Weights of a small transformer language model.
Architecture: rotary positions, no biases in attention or MLP.
Training: a variant of Muon for these matrices, 725M tokens, 5529 steps.
Each number is 128 + 24 x the weight over its row's rms, rounded and kept within 0 to 255. Layers, rows and columns count from 0. Numbers have three digits each. The size before them is the row's rms in percent of the matrix's.

# down: layer 9 MLP down (transposed), 768x384, rms 0.0571, rows 341-460, columns 160-191
# gate: layer 9 MLP gate, 768x384, rms 0.0847, rows 342-461, columns 160-191
# up: layer 9 MLP up, 768x384, rms 0.0895, rows 342-461, columns 160-191
down341 101:118106158126121123112084146106132188128099136140129135145131113166134180183096162129159134132100
gate342 107:076124119110131168148139113127175124142124133117147126113150113121134153127104148098143116124182
up342 098:173120168114141137171139146093152159113089141144094138157118087199119133166101144129121114129087
down342 103:129121110127163103102157153154126144155129104101150114159146143131137168132166168105158111171093
gate343 105:104084125104128126133100115122124149133118137119137119126130130137083155145137151163156155101105
up343 103:137136101122118091117164126141176151159118141104129119162130076168090121126111134161093153139135
down343 104:097063112130121123136125105120110142150141097124106170147095127127133109120171129196118116086116
gate344 090:123146088096133154116152138158142114132088134113107103145114112124092133150081136112157115148151
up344 094:114101154131158143159121143115103177086166122153158122128078142124120091131114124119168132116066
down344 094:155113106111145085084106118122120148094134125090172163129124101126132095114132122071115129059141
gate345 087:123138137134094128110160141114095095132127118143141161109155130120119144108131124114122154114143
up345 093:121179126081139144154126110139106103130087103175138077137160144141156157106112076125154097146135
down345 090:138140095145122105105147067089078097137179145118107105155153086154116059157136135102155159138138
gate346 087:137111114095064106147077111117122140134153104111144151154122136098148134105111110134122125147170
up346 088:142133096124131135152130141152129110112117142182152084134114091143141142089122097140155104101120
down346 086:141143138106133073127082115106135107098116149119154159091135103098127220097141131071163114134160
gate347 102:125115143071095155134158105091139134182162115119151077102140101120131110178151119159119098130107
up347 100:148102108138126105126177153171165132133103104125125166135163156141097095096140121125162101097162
down347 100:066142112152158114151116105121161153088141131105133118128119160138137124122111126120091110114144
gate348 109:119116144122101187144113117109086122141116128121122106120084135089142119177160122173135115103139
up348 106:155168160108106109099094134147131131090132117134174136094143183072138178126110144130127119108124
down348 105:120110142108082126094119119089160169145134087140139108097098152087132206134118094111157091141149
gate349 099:143144118126155149143140098152084155112132103138117152134137155127116096124126130148072130116115
up349 095:134099133102099133137167178105187148128125134141120072141112130109122126119105112096142141171085
down349 096:139137098132097154137153098137162120149104120083135152084140141130125072169153068135147121141140
gate350 108:089130129108119152152118140131167089144133167170145113083113162119112124150145147148162092162114
up350 110:137123134117120128119133120143125164122109140111158151113135127138147083086154146097141151129106
down350 106:125108096132115135134137132094189118117171130141151144052121143142121121110166136132156157157108
gate351 110:127136131129120131166100067154109133156080130160130078129114114142133088092167109080094131168138
up351 114:184109118110112137121140094124115136154112111120137084136139120138126109160116108139097147119098
down351 109:142121121126124155126124148123142166150176097162122092101112133151151146146149116097139140114127
gate352 100:141092094138182106139128159092113159088135157096155121134162104116149079087152146138158139141112
up352 102:148111134124103101099158115104108170168163113118141095158134125158121115120127059094134174111131
down352 102:156128126115148143156171074127178139142152143128153120124153095123119074107117141142173112126116
gate353 101:165187099136141131120106163125130112087130137087110103130097143119139130122163124129109115153111
up353 099:112143090186158127134095161148158148108171129104121121146133132164146144115154120079180167098128
down353 101:138111129128129145134112102166137151143107155145184134126106141128152081166127102130189117128140
gate354 091:165089131107078126153123128104136128126153107172080121126144139104114104133143175103131137114172
up354 103:154154116149145129148110103167119128114155130118109090123085157111132131119093142102131120092091
down354 095:119101136122167119092081146150163114133127145099135150150118150119112222117052124104126150132137
gate355 094:119173136147121132127166138094116098137116116146145133127176101140140100116097064093113142108140
up355 097:143204162139105175116151111096134117113168098155135149099138114149130103125157113123095130134130
down355 095:115124099110102070151145133109124142161101163168145099159109181107138177089150140149161113131139
gate356 110:140089130111144171153105143132125130111115138117095117150125102112106147144159205143111128115109
up356 106:110125093140119111149126098140160153121151123175097092176103138146134094108157106138096104096121
down356 107:152198119130088134143169150108132143116127156127128134125094123102160080105126154096140117123135
gate357 090:167114133126097111113124076152100137104092178116078086155101075117139169138082155096159157139105
up357 096:136160107142132107108138117146147155148156163117117106153138131098161186158121149106100124142132
down357 099:142124215106115119138130124177145073197118115117174145132106118118131172113122107105106122118143
gate358 094:131100110151166116125142121119132116163130131115145100106147116120148113126141110154160095076153
up358 103:126160154118108141143130128078139110165120117155131119114104126126162071103151088160088134168135
down358 102:106172132139142145145128078116041105095106106148100133139156133123155051138110119152107140106160
gate359 096:152119147111139164126140128116140124124112120141110120113131094115127167130134088155098167092126
up359 097:123178139116111169105098129164137115069168179177125132102102135131123151154181145150052126137157
down359 100:132100107134139114122098075112125205115091168108086103144126123129111090164084134146156125129095
gate360 104:146108124133145113128079131117144098111121098188114129104152171089137114110135143084150094173102
up360 099:151129127150096125134151118100129135171117143141137116133124152127172164137120165154154149159150
down360 101:121177119137115109156126127129119134077099128147108124120102136071113079082096107115133104154135
gate361 097:136119163137082075126127176131152125105148127166136111135130126132123156170109128123118092106177
up361 097:144096167129128152128126143122172100138107099139139119144174142139148171136127101137073097109130
down361 097:141113143095087156130104122066089110149138136159088097107123160142153154141114101144118125119135
gate362 104:143110132131099089132126067130120137115137125140180115107111087117149147148147148079162159141158
up362 098:168141125120151124115107082141119170126098100150120063167123094106125116146132145114125126144130
down362 104:158120119127171115122151093123144112109176121110119104184145164127167144127131109117117090122142
gate363 101:163135139127116113147144121135099111143121137105128089166112126125061108121149153178124120101151
up363 102:088176168153125123134141114138111115126089110138167082142114149155162169151153140096092165159097
down363 104:099136138142081093079105122143169096116094155140130102110099093120124096163149124097160119098124
gate364 098:149158161139103145169116115147086149172104129175105154118121160103124148151164169125134151140132
up364 100:145144126145116145149129113129121102120081106075129133123101172139116171128151114117111154094179
down364 103:137153091104088100099130149077146112125090133089156113157155142141148160147094112161135117130136
gate365 107:142115162102122134117120077139115115142116115120129091061145137075112164153167135140106126117094
up365 106:124119123124154092126164157113091132119133138154118110140150119095115147105157132115121143110105
down365 107:112144107141149076112175119128122108102076160127114153141068138134139180129132110140114116108134
gate366 108:120132158099154165112148142115110129108127133156179133115136099105109138113102130096094122131105
up366 113:113126114166164150125140128136170127149133145129112121141148141193125113126105150156142120112128
down366 110:101123103144105095136093117118133142125143134132168183140113129146108126127139184173137118101116
gate367 099:144135158121175129127147120095099131140106115116147076138126085184114095125160115096126127181102
up367 100:160150114123102128155113114139153105124110114126118112112115106127175098132148146137128133201074
down367 100:139112144120086132128129055144094154123108143066103078097137058157121051131129165102148112152129
gate368 092:139125074154091171115170129167110150142159102141130108154116127101134145090117088150180124118131
up368 096:122157137098077103140091144117121134127144124160125136117156135154147107135112133141119152173108
down368 098:138131095124137112134096141124119159114117112115136113130082139131132118172152089104125146134104
gate369 100:141113125113136119161125092153151112109158142155105124108164102142170229109148102125150134124108
up369 098:111133132148090131090135114114152194121110124138136131112149119133104124116133142141149128179142
down369 096:128165141130137102108165149144198174150131138131112172149109137175120039135150153135095138090125
gate370 092:198120107135147163183145100131157138125103127137124112154127125129146180160137153117124102141118
up370 094:167152185111104063110116136121166169120102123094133112133131068144122116093125161145160145120109
down370 095:136157125127143120128112126121172117140159144108133195138089151091119079130132125121117135122152
gate371 104:130078114087114084150129118120152121062124107077129117111121125125127126177125140123085103159144
up371 101:115116118139135134132159085063175163171136160132124114102118139128110103161142133105140115168155
down371 103:159070189117120127110130139102137130144146106131111126154155146151124088096087120145131136150141
gate372 096:136183091129103129148125132143148163078161113097134087083131175128150076136146103165162120107128
up372 096:084163115142142154134135143068119139149110105125114099086106123136127159165106151114135082106094
down372 097:124150118097176131108086153129097150132149159134109143125192142111092128114137123137113115147111
gate373 104:168122118131143132155108109135164131127128191098160150131163141137060140121113134124175114159115
up373 101:132061138133133169092121112097131124148129144139135135086106097136105067133128148128158144075140
down373 100:103127121137130129135161137146131160124121170091120176158111145105136122111127134101153139101098
gate374 096:143120142071151111102106123073118152107140151154202137132144117169155101109122157096134156129141
up374 096:112152177141101179128116094107114106100142110133171137136160144156096103109082078132068129149179
down374 096:154115135132114128102143108182164155168125097121131135153118165114138109148125151127114104126119
gate375 097:144115131142133109136150131091182151195135135096162139088086110112119134140131124155108160157140
up375 100:167118126151149121116135116149151170087123134089127139109160112132092127110104102160110155207156
down375 100:142182160139154112110117167117115150095143147130086121102154131125136192097070079128111122133153
gate376 095:106087119166164095123151124127111109148133100122158133162143129111150105142124139133125156111062
up376 101:114148105169087115141149126143103135098119143121111087144155144095153113114092124109123097169081
down376 104:172133155131151142135125173158169141089135122124142146151130106106184167135141142157076100107113
gate377 105:124117121127105108111110098148115119119100130142149129132158127141130119145122082160134108122119
up377 103:150125171140102137150142133154158171133126085116121158120128102153134138147125158113126106178123
down377 103:129113125169127149124108125165158133087111142134114126124162129152127133151147155127091145127104
gate378 097:146116097108105104142110101135142115172076137149117111157133099134156144142129129142106125137076
up378 101:106102139096078149119086123147139112116127137163116123126126081170074174131138126073137149128089
down378 100:145142117143102113137147124141078149183134124167105132102108137147109098118106086137131081148098
gate379 106:138144098118086115170121149123116133132115168142138109131136193130140167139155170145143153103127
up379 101:098165136101126180101100109128134099105117122105147103120126112164130096128119122145153136145134
down379 108:111129072122161163120108123108167130144125116100101145148098184122096108134105096107080085129113
gate380 083:111115131160160132110126142137148121067124171144114157136136080123143116142114120101139165107141
up380 086:138125130105120120110092134129141127127139110122190156110082106162172150155131108161170143115136
down380 082:152111141133082127166107156160095153112108097124107105160138130129105032110082170111145144108172
gate381 107:129138133105098121135118130131175120122143143126155108149153156142137153093123122104123131131148
up381 108:137096132149151164121118140077112156112109117090155142114119118129086083106106160103138143150124
down381 105:157108115151124143163119111078130139132071171107136116100114109110110146140139133127104100098096
gate382 100:133136141129102125156079128170128140109138140135117104120150106127104125116133081114139109158114
up382 103:104103152124155120131147119114105126130158121172121157145139126146134091138099142105150110156161
down382 105:130122105155124123122134113101134116109119121153091091093154129114126119133113139122131159130121
gate383 097:136119117141144131168125100165111084131119105109107148129162106152115113087122152170133107141122
up383 102:108087152141129127093108132148154124113127092133120100146178102115104103134154135128099141117174
down383 105:147134133145130109109129148139157168133118121114152138140128157105068063155139123106173120127102
gate384 108:105142136128090082121139138094160122072149121124145117119155098118104099115160094095131093156059
up384 098:171161119099146140132121135098133102090126125124150153130152092160105122113130122113130138073143
down384 097:137080107125148110136120128081145123152144115104131097135142098152070093128079155127119145141070
gate385 110:145174111095093128151147117118119105123108118138165143109135086173147095089093126152131116142107
up385 106:122146120129119132111136089131134113096085128148142141117117131135082157185137116124100107135122
down385 107:104162144156126114167070155149121107103146125184130177095113125144115136107184083084074122135122
gate386 093:124153113151151135090102139132162133111150097105131123102074148112143157111157097100129157152132
up386 097:153124147124117149125137098138069169145112118109183130155099145124142137105062113111104140109145
down386 096:126122124103135165087129153158178117140110135113117153157131117089128136139109121136107125113141
gate387 096:088136103104166107112139138129163162169110110113158082172184112089095162114146149110124123099136
up387 096:147111150147115136113163154129105141126133149120093127063131154132140082138144131161149161141141
down387 097:116108125141113115162129123098122117138093138124103162122158107132121071163063149114106137142154
gate388 098:110068138148126111173109106087139103099108134138134145143071164128149102166179119085123109134119
up388 099:045171121146163110113078134097125096150116107125128125119112112125176128140088157138109127122126
down388 098:121133126143138115115116112081160132150125139116121131131115130181076148146180109109114104129102
gate389 105:130119143144059155134121159156106106109165119119130092152125103125110143158148159124103189137119
up389 100:152175164113142142126107103159097074151124121139152154150168100112147104100122162108120097118113
down389 104:122132119147087172130138160104147143138152156151090107151156154098181084071138214155135114168137
gate390 107:145126160135150141123163127160169107127134107140134141151159102114159123164110117127118140169156
up390 107:158149134139147153129100153148162137117158085085086135108108111132122164155125155131143102090108
down390 107:142123130126147094127127166138149162147158087114071148138108185108139116111112142147114139109136
gate391 102:100111117098112117192084124116111155158144127151142144119111120114136125141139122126093122146098
up391 101:147087132120147086197096110136146108187148132112178144163096108104122116112095171130127094154119
down391 104:112146155135116114134068123168097117191108140152206134105082157122134166143135142131109096146110
gate392 105:109137077125123172119089126073162118152088111145153131110088127125128118144093143089129156138165
up392 105:115138140156067107129133152083139116100147157126089119146060119124146104100162173125147120120174
down392 104:102178123087178141130118115146146118127114076157112125168111152119174116108154113122101127137098
gate393 100:092097114141137094144124163122169097103141101090142130154144112105124147122136125148136136154132
up393 105:187104125135099190126143111139153112134149078135133139108129124142108118110105131124116115110104
down393 104:165144146133122134121145127134147127155106161129180193109127150121162072152154095095119093108136
gate394 098:114108138181115126145121073118164122110074157148118133131116126150119113164140133076142118108151
up394 103:147112135085124110177120140122139166125111116122154122079141160128148167156138114098143161108148
down394 101:169136113145095150114147127123160172128130153075091117156136127137117146117126118141135132102146
gate395 101:084137121140088094084123092089124112124126112103116120140129103112129165111148071148145122154184
up395 104:151129167132138108124127127168135099102085118074134136124117146124148099130112133131128110131131
down395 104:195121158113075104145145124157156133114105130132131146156119123099145142114141137119147128095103
gate396 091:175108156078137139145095125103149109120120089122110158110112110097142110143140122103133153094106
up396 093:110120105106152107169129106122127149122152093115132120163127160112132118155069115141144136109077
down396 092:162148105148102119160144150132066176134105121133169073135137148128111170136128105139125161145137
gate397 089:089105137159098109132104137139093131146116151124154140142111152142179098114141132095101140132138
up397 090:132148105132132124098133097136177118096162143101141125077118143091140155109134102153089135118126
down397 082:109106153120128140127121137104180147137112163094095128102114139119102107125148175096108149127093
gate398 104:159151148126125094088103108144091115094112162150110169136133168108124123107136107143147079128147
up398 099:178087102120066143119098161089137129150128121162131149153147139119148126073111140109137117127138
down398 102:146106134148144130104120177088123118114123100113114058137135143121094076083133107142114153134078
gate399 107:148088131128128136099162110104114094124131115121122117149136144131133134137148068167141145129122
up399 105:129114161063075104188138100176148100143114144110169125156151114175090074099123138127136161145130
down399 104:152098150091103130146148141135111088121150147161113115154177120148101078133101108100107145117062
gate400 087:122100123102098118122120105135138107147107095215119118137172120124085135133119125142147120161101
up400 089:142150132163119100111135122140160138209105153149113136147124085176111087163107106126131160144143
down400 086:152151096134142111149104092129140089118145127138142127107132122103090044163158164159136131143135
gate401 091:134095156124112102141135142156148093143098179106128125137072120095121100072128119180077144106139
up401 095:103146151121127125171136140180132103125126123119146112139150121119122082109105096144169107123097
down401 091:169134139129125156152122121105127116167115153148108133094125135110169122085124099160154107137090
gate402 090:115102155154173129128120137112117126139133146128118122137126140153073125117140117164098161131112
up402 092:148100076130144137138131126099083122159132100107180150144131148139098131091156163148105143118155
down402 087:157139162145132120136112128132090098138155098159135121163139094148116255146095145151132097170166
gate403 098:108120111154098139147160113167143169124161146149128125128128161122109124119144125149145151082133
up403 096:125115135110144129174170092139130107131112125104144120126148105178102118146153086159082125092108
down403 099:104102110118091150118093109116098107136202129184130164160121127116130095123133097160104138144134
gate404 107:118138156128150148151153067121100142131153125107127133119090124118185070109120161127141136100121
up404 110:118119110124146160165119098139115132094095149089149122126144131117121150131074106151170098113126
down404 112:146095142174081146130165130140131141121145135152144169097098110124102106130118153101154094138180
gate405 080:129129166152135106145117133128132165073104130140088140096119134114174123141118143157098086083095
up405 090:097137154102148113143140159128141120116131188121132108136087127161116137150095118153110133116122
down405 071:171118147124139150110135088092104143149112108167102092120138119115119043164116107107152169152109
gate406 105:168105116163121127152108118144136141123156136149123128106120118126121161148162132174102133119107
up406 101:126165143130111145135149106119096118105130126162129107139131132140153148151126105142145128165130
down406 104:142132138137117117100148121101141132119156107122094176158119122145122207108115113143136111141139
gate407 101:142142152157131115100138133161107165129073120098130122154129094150178130108122145135097136109104
up407 106:117092119132156082138154103105062159115137134167129153160129139146163081137122149122126119116136
down407 103:133098108141084129140125122093113109108096121098094136107159149160153177116094152146097099134145
gate408 103:142149112097099120110166137097092176124135139138127136132116140117126110150107172097091135137145
up408 102:139125106128139115144114169126062138119129099116100125112132105109138069131139163103127115112112
down408 103:157086134123152126140148113116133129158129092117080123129147152128154140135157159133117087173112
gate409 090:134103129139122085156099135126106153127118088123119118140142167113118118129117118114098124147127
up409 096:164162099143141124143102117101157144125113154145133112107142151104133130095152148125114099132141
down409 099:111104140116089130106152097096127108141156117146154139082088106093139125127103156116109154132138
gate410 108:130124102133130155120138122136103114155141134149133105136102113096137116089165147128059109111109
up410 103:149115162140133134125156112134144166114162155085136119103149123108149140140137148121137121126087
down410 104:165135160165108084168130119134126163103158073114146126121082144147096144151154157140137170131110
gate411 102:126105160104104134145141146129155109152146067111149105116126133125111094121151089110139129143160
up411 100:093114141092119138180098165090157135128123104116118141130138148115101138154148136119134137129076
down411 103:115097149144129133134138130133139113115081101113113135110147188092110144093126116118121103117141
gate412 099:121109088115075098132097107148115156103134140142168146113122151148118129114132166150088140136116
up412 101:129160116170154127142151142083139128127159116077109133143148137139147134146145148130118139147211
down412 099:138109121140131086113096106141107111152146121141141068154143154165114156112175132124108129096156
gate413 103:122150163139127132134161109109129120109093116147116161127105085100080167115144094121149100156112
up413 106:121125119126131127133111099133151116092127087090127116133119149153112127150118129102131057111125
down413 105:152131102108119132104120119124125150120094104117182098146136180155156170147142104078144148125114
gate414 105:107152171138124128107158108110136124098080123099130127147147143105109152178131166161146121100178
up414 094:128138167134146152113094119113119119155093171129157115112117144138167133181124082140115110115128
down414 101:147142115115095117118135147083135104105150121141136123126116134150149065128159128173108117122111
gate415 105:082106122136105115125103090098125139122135123137126153131103108152154080140158129119079091169110
up415 100:087112137109147087128099143129178123169126136100112120109082154104104158120119124140158166144130
down415 102:066127121112097101113144146138153170143085119108128113143121162120119166080072116141141120113132
gate416 096:116143105133129113082078139129117098130163120156128136198146109096106119091132152156129156148135
up416 097:159101125135201113174134132158109119168120106143137119128140125092137128138119108147113108135126
down416 100:155105104119070146095125133140153114133145077151094120124116139114118153151182138117130089129112
gate417 105:123089101174142118119126129101159098114064106108079069143196144162112083087121145125146132120151
up417 104:133125134160091135133150119082127161147156110162165151154101112161127118147117127124146125122124
down417 102:133138084176141130113127123110117110079105110093150190115129172132126172103140125133144132086105
gate418 089:112128138118162133144142144089150136132106127154121129092146160145112136139137126135143142098130
up418 096:087114117122172144171108113160152083160111142168125124115122117114139161094138140132148131115098
down418 091:109104150115149151079138134135159136100165127093100170179135097126091184102060094140101147143148
gate419 101:140138166077123121140111113104131141113151117133126133135104124153141098117115126130102185127158
up419 104:104128137115158165122102176110109100126079125140098105155138096136168135124134113145124132132177
down419 102:139134120172140168166088118083109120150058117154087134123092142127160102159114150137124108124117
gate420 089:121146136148128113136155086120122097179129101139104082161058185141137149135090154141151134101130
up420 097:150117102118144116150117106161159132164107133140149149137153126116148167172101127103075133114129
down420 095:166127145106131146137091141112118127126144128127107118110098092114139147152083164159182122156059
gate421 103:094115121140143113143130134142141089173151117141128138113128126140114083133135062128121134134093
up421 101:120094134191140122121096120152085142188151119112103110166112122135120109137126103119133100085135
down421 100:125089085167132140155132134051058129128106129128112116138096127130146171161165107136120095119143
gate422 089:144079130101147172179118119143103107156072125122098112152107149116115120133091118120135085131155
up422 097:163132133169113068142154105109096171113132123166104154134159137162134155148123126130112123096166
down422 097:090113105095135094115158128125085119108125169114136121109152117093096215123129124100109133144111
gate423 105:144135093132138110182089129102142119092153153118140096115128134139127161164162151169165153111117
up423 102:127098131127132117111109147106110152120147112086153124147124128127082119146138092117125120127173
down423 104:109155127116147170097107163154122174118105114161097161151109115088114160135127116179099138093142
gate424 071:140103107157168142115153110139120116102172154186132151122125078133142075124142160145117156125089
up424 083:109128144122117162144092125109122090141127137112079108150120146090113126104109104110107142124112
down424 093:090124136134126141124110100126143120118101138097141117180149108148119140117059129162106157122157
gate425 094:111118136128180106126094095130107146116154156144159079115150113072115096135099160136138129115124
up425 090:114125134093104100084138116130166107159134152131109100125118131077129083129124128117161101119139
down425 096:101134107121135126105095129148155100137111148148133123132161157119137174112101091126077133113143
gate426 102:125136116120085079141128132125132130087117123138174083151183108132127076157121135150087118144150
up426 103:122109169098090145149120127118126130139106110136121120143131170102123131087146102098166127158128
down426 101:086112104099097136121092103106128133147132126162126146074078111119077107119154174067093115156130
gate427 096:162095150122135160136103123148129129122119131149139128114115114131134108101115110094094102085160
up427 100:118133098106084143099135126117117161125151158096117163106116100132125126142153161122112111150153
down427 096:125087104135124120106123148114138127120143120159143129096116145124156000123151127132090109078102
gate428 101:136110078132122186145130156138133125138120127152075152134102142100116135101148142083128157114160
up428 102:067135145115100077175108131169086128117121153132066152084151113110090143163137121159087151129147
down428 099:146118157088107137089130156085167102173081124143128110112122151117071144118111152115131159136178
gate429 099:141079102089103134125128137171105146086145146116138114076159131117109161145113147132120164081101
up429 105:140093146121116123107147120105121113116178160100131139110150074145122128141134113109144125104150
down429 106:112095125137118131139121101115170111102144091115134133140143127181088152108125145138156107144098
gate430 103:149157150134099131093119136150137116119104136166145101103104126130158148116114144144140087112153
up430 103:144150120084118088104119149135089102117122123137110138097111151153129148097143117130121107108138
down430 103:125140123086127157103116144134091143117130124116139112095127136137132123099165139148144110117144
gate431 104:182129111106117119123129133115171132113112127162158084171110145127137152105124114162117102127139
up431 102:143142130106122148118105148135145167128113149130130096130114095115126122144084128088135144151079
down431 106:133156107107128072091113080144176143147151126131120140100138162104086132144127154127099138139153
gate432 107:085166090097140126140120137151095098120107121148174121155102134101153117107128128189159131144157
up432 099:146126110097144104123145136161131133097092147121119136110133096124117109118064120095157152143119
down432 103:150124163124133147086117127131157148149112129140174156113143114107134116130153142174126097132128
gate433 097:103143142101170120188082122139128127161138166130125144082147113080096132132126124109125084124115
up433 097:112150123114138135136131118129140129101108141106099104125123141128139152166129129136140089130149
down433 101:105146118110160134158156147147136113122145116136099124102113118135101182162125134118110164165124
gate434 100:142184161081128125118147095101097120102123110133129125087147105129107115152133141142220105111129
up434 098:151090139128128125133148103127115141093118103133101117146122159138098119109130158154149127113129
down434 100:113176123129161142125087150116097121151110138127084123105139125122192049080121116137169152137161
gate435 109:116140120132104102135074127185066136168133122115139100119203160144117130145146113134143111150173
up435 108:108109146143158136135132141120106129104162093158133112091133104125092136099156129101132129170125
down435 107:111135118134123155153155124095124098113132163113127140071147115130137154123147163093173165146097
gate436 104:123123133079101079127176106092090122129129142113105116106127178130123123098158146138091128125124
up436 105:098097099087112122175094093113162181151090182093129163140089158155108150135121139103107105154104
down436 101:115118088119142133125104096080171119098117162110139142087110122165112168137132162138139098121125
gate437 102:128115143161145120110130102130103152132142137148140111107162132108148122159099137074114107162115
up437 098:133089139121118126107119098147162119118128137106105129172144090139107090108139137124132141138134
down437 101:094158113113152149140148125083114153135137159107118121195136139143133092162171138128158143169135
gate438 099:126129150135172114114126164086174123127154135091094099151075150114087105129131159147149122097121
up438 097:122133115145121167147119101125162109142153133152125167113161105096155150155120119157125097119166
down438 098:142067167156158132121134093100136134122167133125136118114112125166123146151164113126109125117139
gate439 108:139107123117121119117118135105095110172108139114117112140114143109077128162135114128143113145172
up439 108:148145152118127117160166135113120111155142104135161139152101147118106109118148134133138145127142
down439 105:101121120126120141112147166129080102138093122134167106115145150172165099158108113112148122133129
gate440 092:106144141168143107135121106102138170141124074157133145173137110134106136141113113113142091158151
up440 099:124121112139117090073179137180127122142149124081127137144071083104103184140118046113142102145128
down440 096:141141115108130146095147123122091139136134095128090164097146142075116189137130114113184110130121
gate441 074:164114121146101145128135106133117142123138162184120091153095132154152080081183126158132171140156
up441 085:100132164149132086124150150125141158165150164131121124145096121120178139093149090095110126109138
down441 082:098152148107154151132107128101149132127119181080096094171138101112101115137093133136097146111124
gate442 110:148084134110160152149102144133116144165166129103165119137130123137135089135125100119125136126119
up442 108:131144154150107144149142135147115135148063151150136145146111145139112142136170135149055156100126
down442 107:150105160120178112114090127110180120143160131127103134142142152133130076129120157131153129098097
gate443 103:102109098122143102105133081121109099131161145107120131177103144115186126103136147142106139180110
up443 100:132098111115108083096123124183170064124146106153121151183139132102128091080116108100170148163116
down443 098:150153139126120079130127146114088124129144086147121129149140085148143198115151160151153082139146
gate444 106:115097049118132144128124140158113089090121084143142183123132156111114180101109097140125157160146
up444 100:132121131128135127138118102113164116122133132160164163111101140144112171101111151158129114152136
down444 102:101122089147092101114172098170138129137127121116133162171148166121132225152178100125117152133145
gate445 101:136114081131126128136121109154097087128139060131108103117091128074150100151147136139090131103136
up445 102:185152151080133104129144113168138119131114119130121166155128162140093154133156104119104132122124
down445 102:092177146112063133125098123086174140132079111146131138132109149084099172125187093107146154128129
gate446 100:125089094110124147118137119137105145100084122124127118104082138121090125166166102152133192113108
up446 097:159110181085130117122141107093114142156125150124135068127080150127105131077141156127132108134130
down446 097:126121145124145124144085097119170153139179086165121116149124095130123105107126116127098136088099
gate447 108:141106117150133160109125143091121168135131131134106103132139177116126160101140126149164166146131
up447 100:075119142114102140100139199062134134123116143106063130130158099159100097111145132126108110122144
down447 092:107160142084140124117109109160156114135108170101107139174130113108110033131096071075133094102119
gate448 103:080105121152124143146100130085122122128165120138126147161107123130103176180183121109120136135136
up448 106:137088159159118154150098118115171148134121167165145135127123138145095166138144127071107126168149
down448 104:150147164122098088134124132082076154142121130127131168116164141130113132150126138112130145115125
gate449 093:117167140101126112120159077109153088133151136106142108122141156132148113133072137164098117095147
up449 098:142148125123127185071097122139127156097126123110122123160090112123123121082156141130138102170132
down449 096:145141127128091129118143157125150107110156133128118148109130121087133007129151115130172154109137
gate450 096:102147097099141137139145153139103140124128126138142129121198130104126142128139089145133152154099
up450 096:159131097156129120058133160147114107130134151147150096106141123099154128160091113162135132151151
down450 102:116151139117117117129088154160172148132146168142129124122174101140162158138131112164122108118087
gate451 099:136154152141115127133106103150109185149121124135139101152114099127151134134124098133117110113158
up451 099:131166122153155115153125126137133153085153118190093154110146137176120146140165154158091104138081
down451 098:155118151159112123172132116138106151128126158143129139119131147097119163106129121143143133140123
gate452 081:147136107137143161122076149115125146094136100115135155164103166109134179114082141100159135103117
up452 086:126129091147130113125103125133164127140097133116134152099144096100128184125169080092192120102160
down452 084:095166123121094184109133108132093149154148145162097136150081126153113163144187144168113106149102
gate453 104:132141124148163139149115135075160111086134106126115094101125129175138125088154128133160098159138
up453 102:091108141170108143110123147109122126123152085098108110118144134148125098090148165135074142141110
down453 101:119150081139135156113115117128133144113181132166122106117076111105118077140129121092147148152117
gate454 097:103117135191068120174107149115170153107129129163097150146110120132108126101127149106123153130134
up454 098:098127124124145145118112142116091124110107108107123152139094081133123129133120109163127160149145
down454 098:100120117156132123129144112163169168142095177088107111126098154131159058135086103109142113109112
gate455 100:173134135142124096140147163127125140127137135136087097132145117117109143110164161162113079146138
up455 103:133121102095094134109134110131136130106145081108140119140119126110079129158097150142108130106111
down455 104:124096101127133133112132131123146131126144135129134170151136170096141154123146088097121120118133
gate456 104:129174174109124101175120152133127164128094096133156177076153141149115157090168146171169110161143
up456 101:095114102133153159102132103121122082074087128128135113117125101116129121119199140117116157125113
down456 101:145132158116103150119123130100137148118128155114127134118104124155156119150185107133176156111091
gate457 101:126097117111137121139152108133125151169115132123115121111144083125136124165140102091141065138142
up457 101:157159148125107161126112143140110141127139150144138097078107147140134124152146143095166136180092
down457 099:153124137112150144132156136143109164173128117118124093103127142126165130150162125118143141107177
gate458 099:133112125149112125145113149101157150173132140135158108143114102129125084111182125088152107124103
up458 097:114126129104151111111091101128078141132162113168146124091180093078139102134123116123109161150138
down458 100:092150129115124094154122149095080129113147165136115134128139153160166161158151148155145134131086
gate459 091:131125167144090149147152119130103103137123168141158129158126091108100087114099158131099116143144
up459 094:122144118130140149150113181136137110142149151134132131081154126150090187176120102136127127164128
down459 090:138106115123125160118137108147139111142116113130133127134116124147111122157127149132114115105130
gate460 092:152133121134155156170145119099162162134101119091123140117142111160174140125119103103100134158163
up460 092:127125084098133160123168127162154050125111119121123127142111132135141161133134135095151122081127
down460 093:082119107141130132196130156104148139135131176144149133135122109128192145159097134142077146113095
gate461 090:129063121166136124131159156144129146127169158117107083089132078149110131158100139161157133127131
up461 094:133081115162190162111105149152124140142117158121159116136104132085116106134098126097140072097119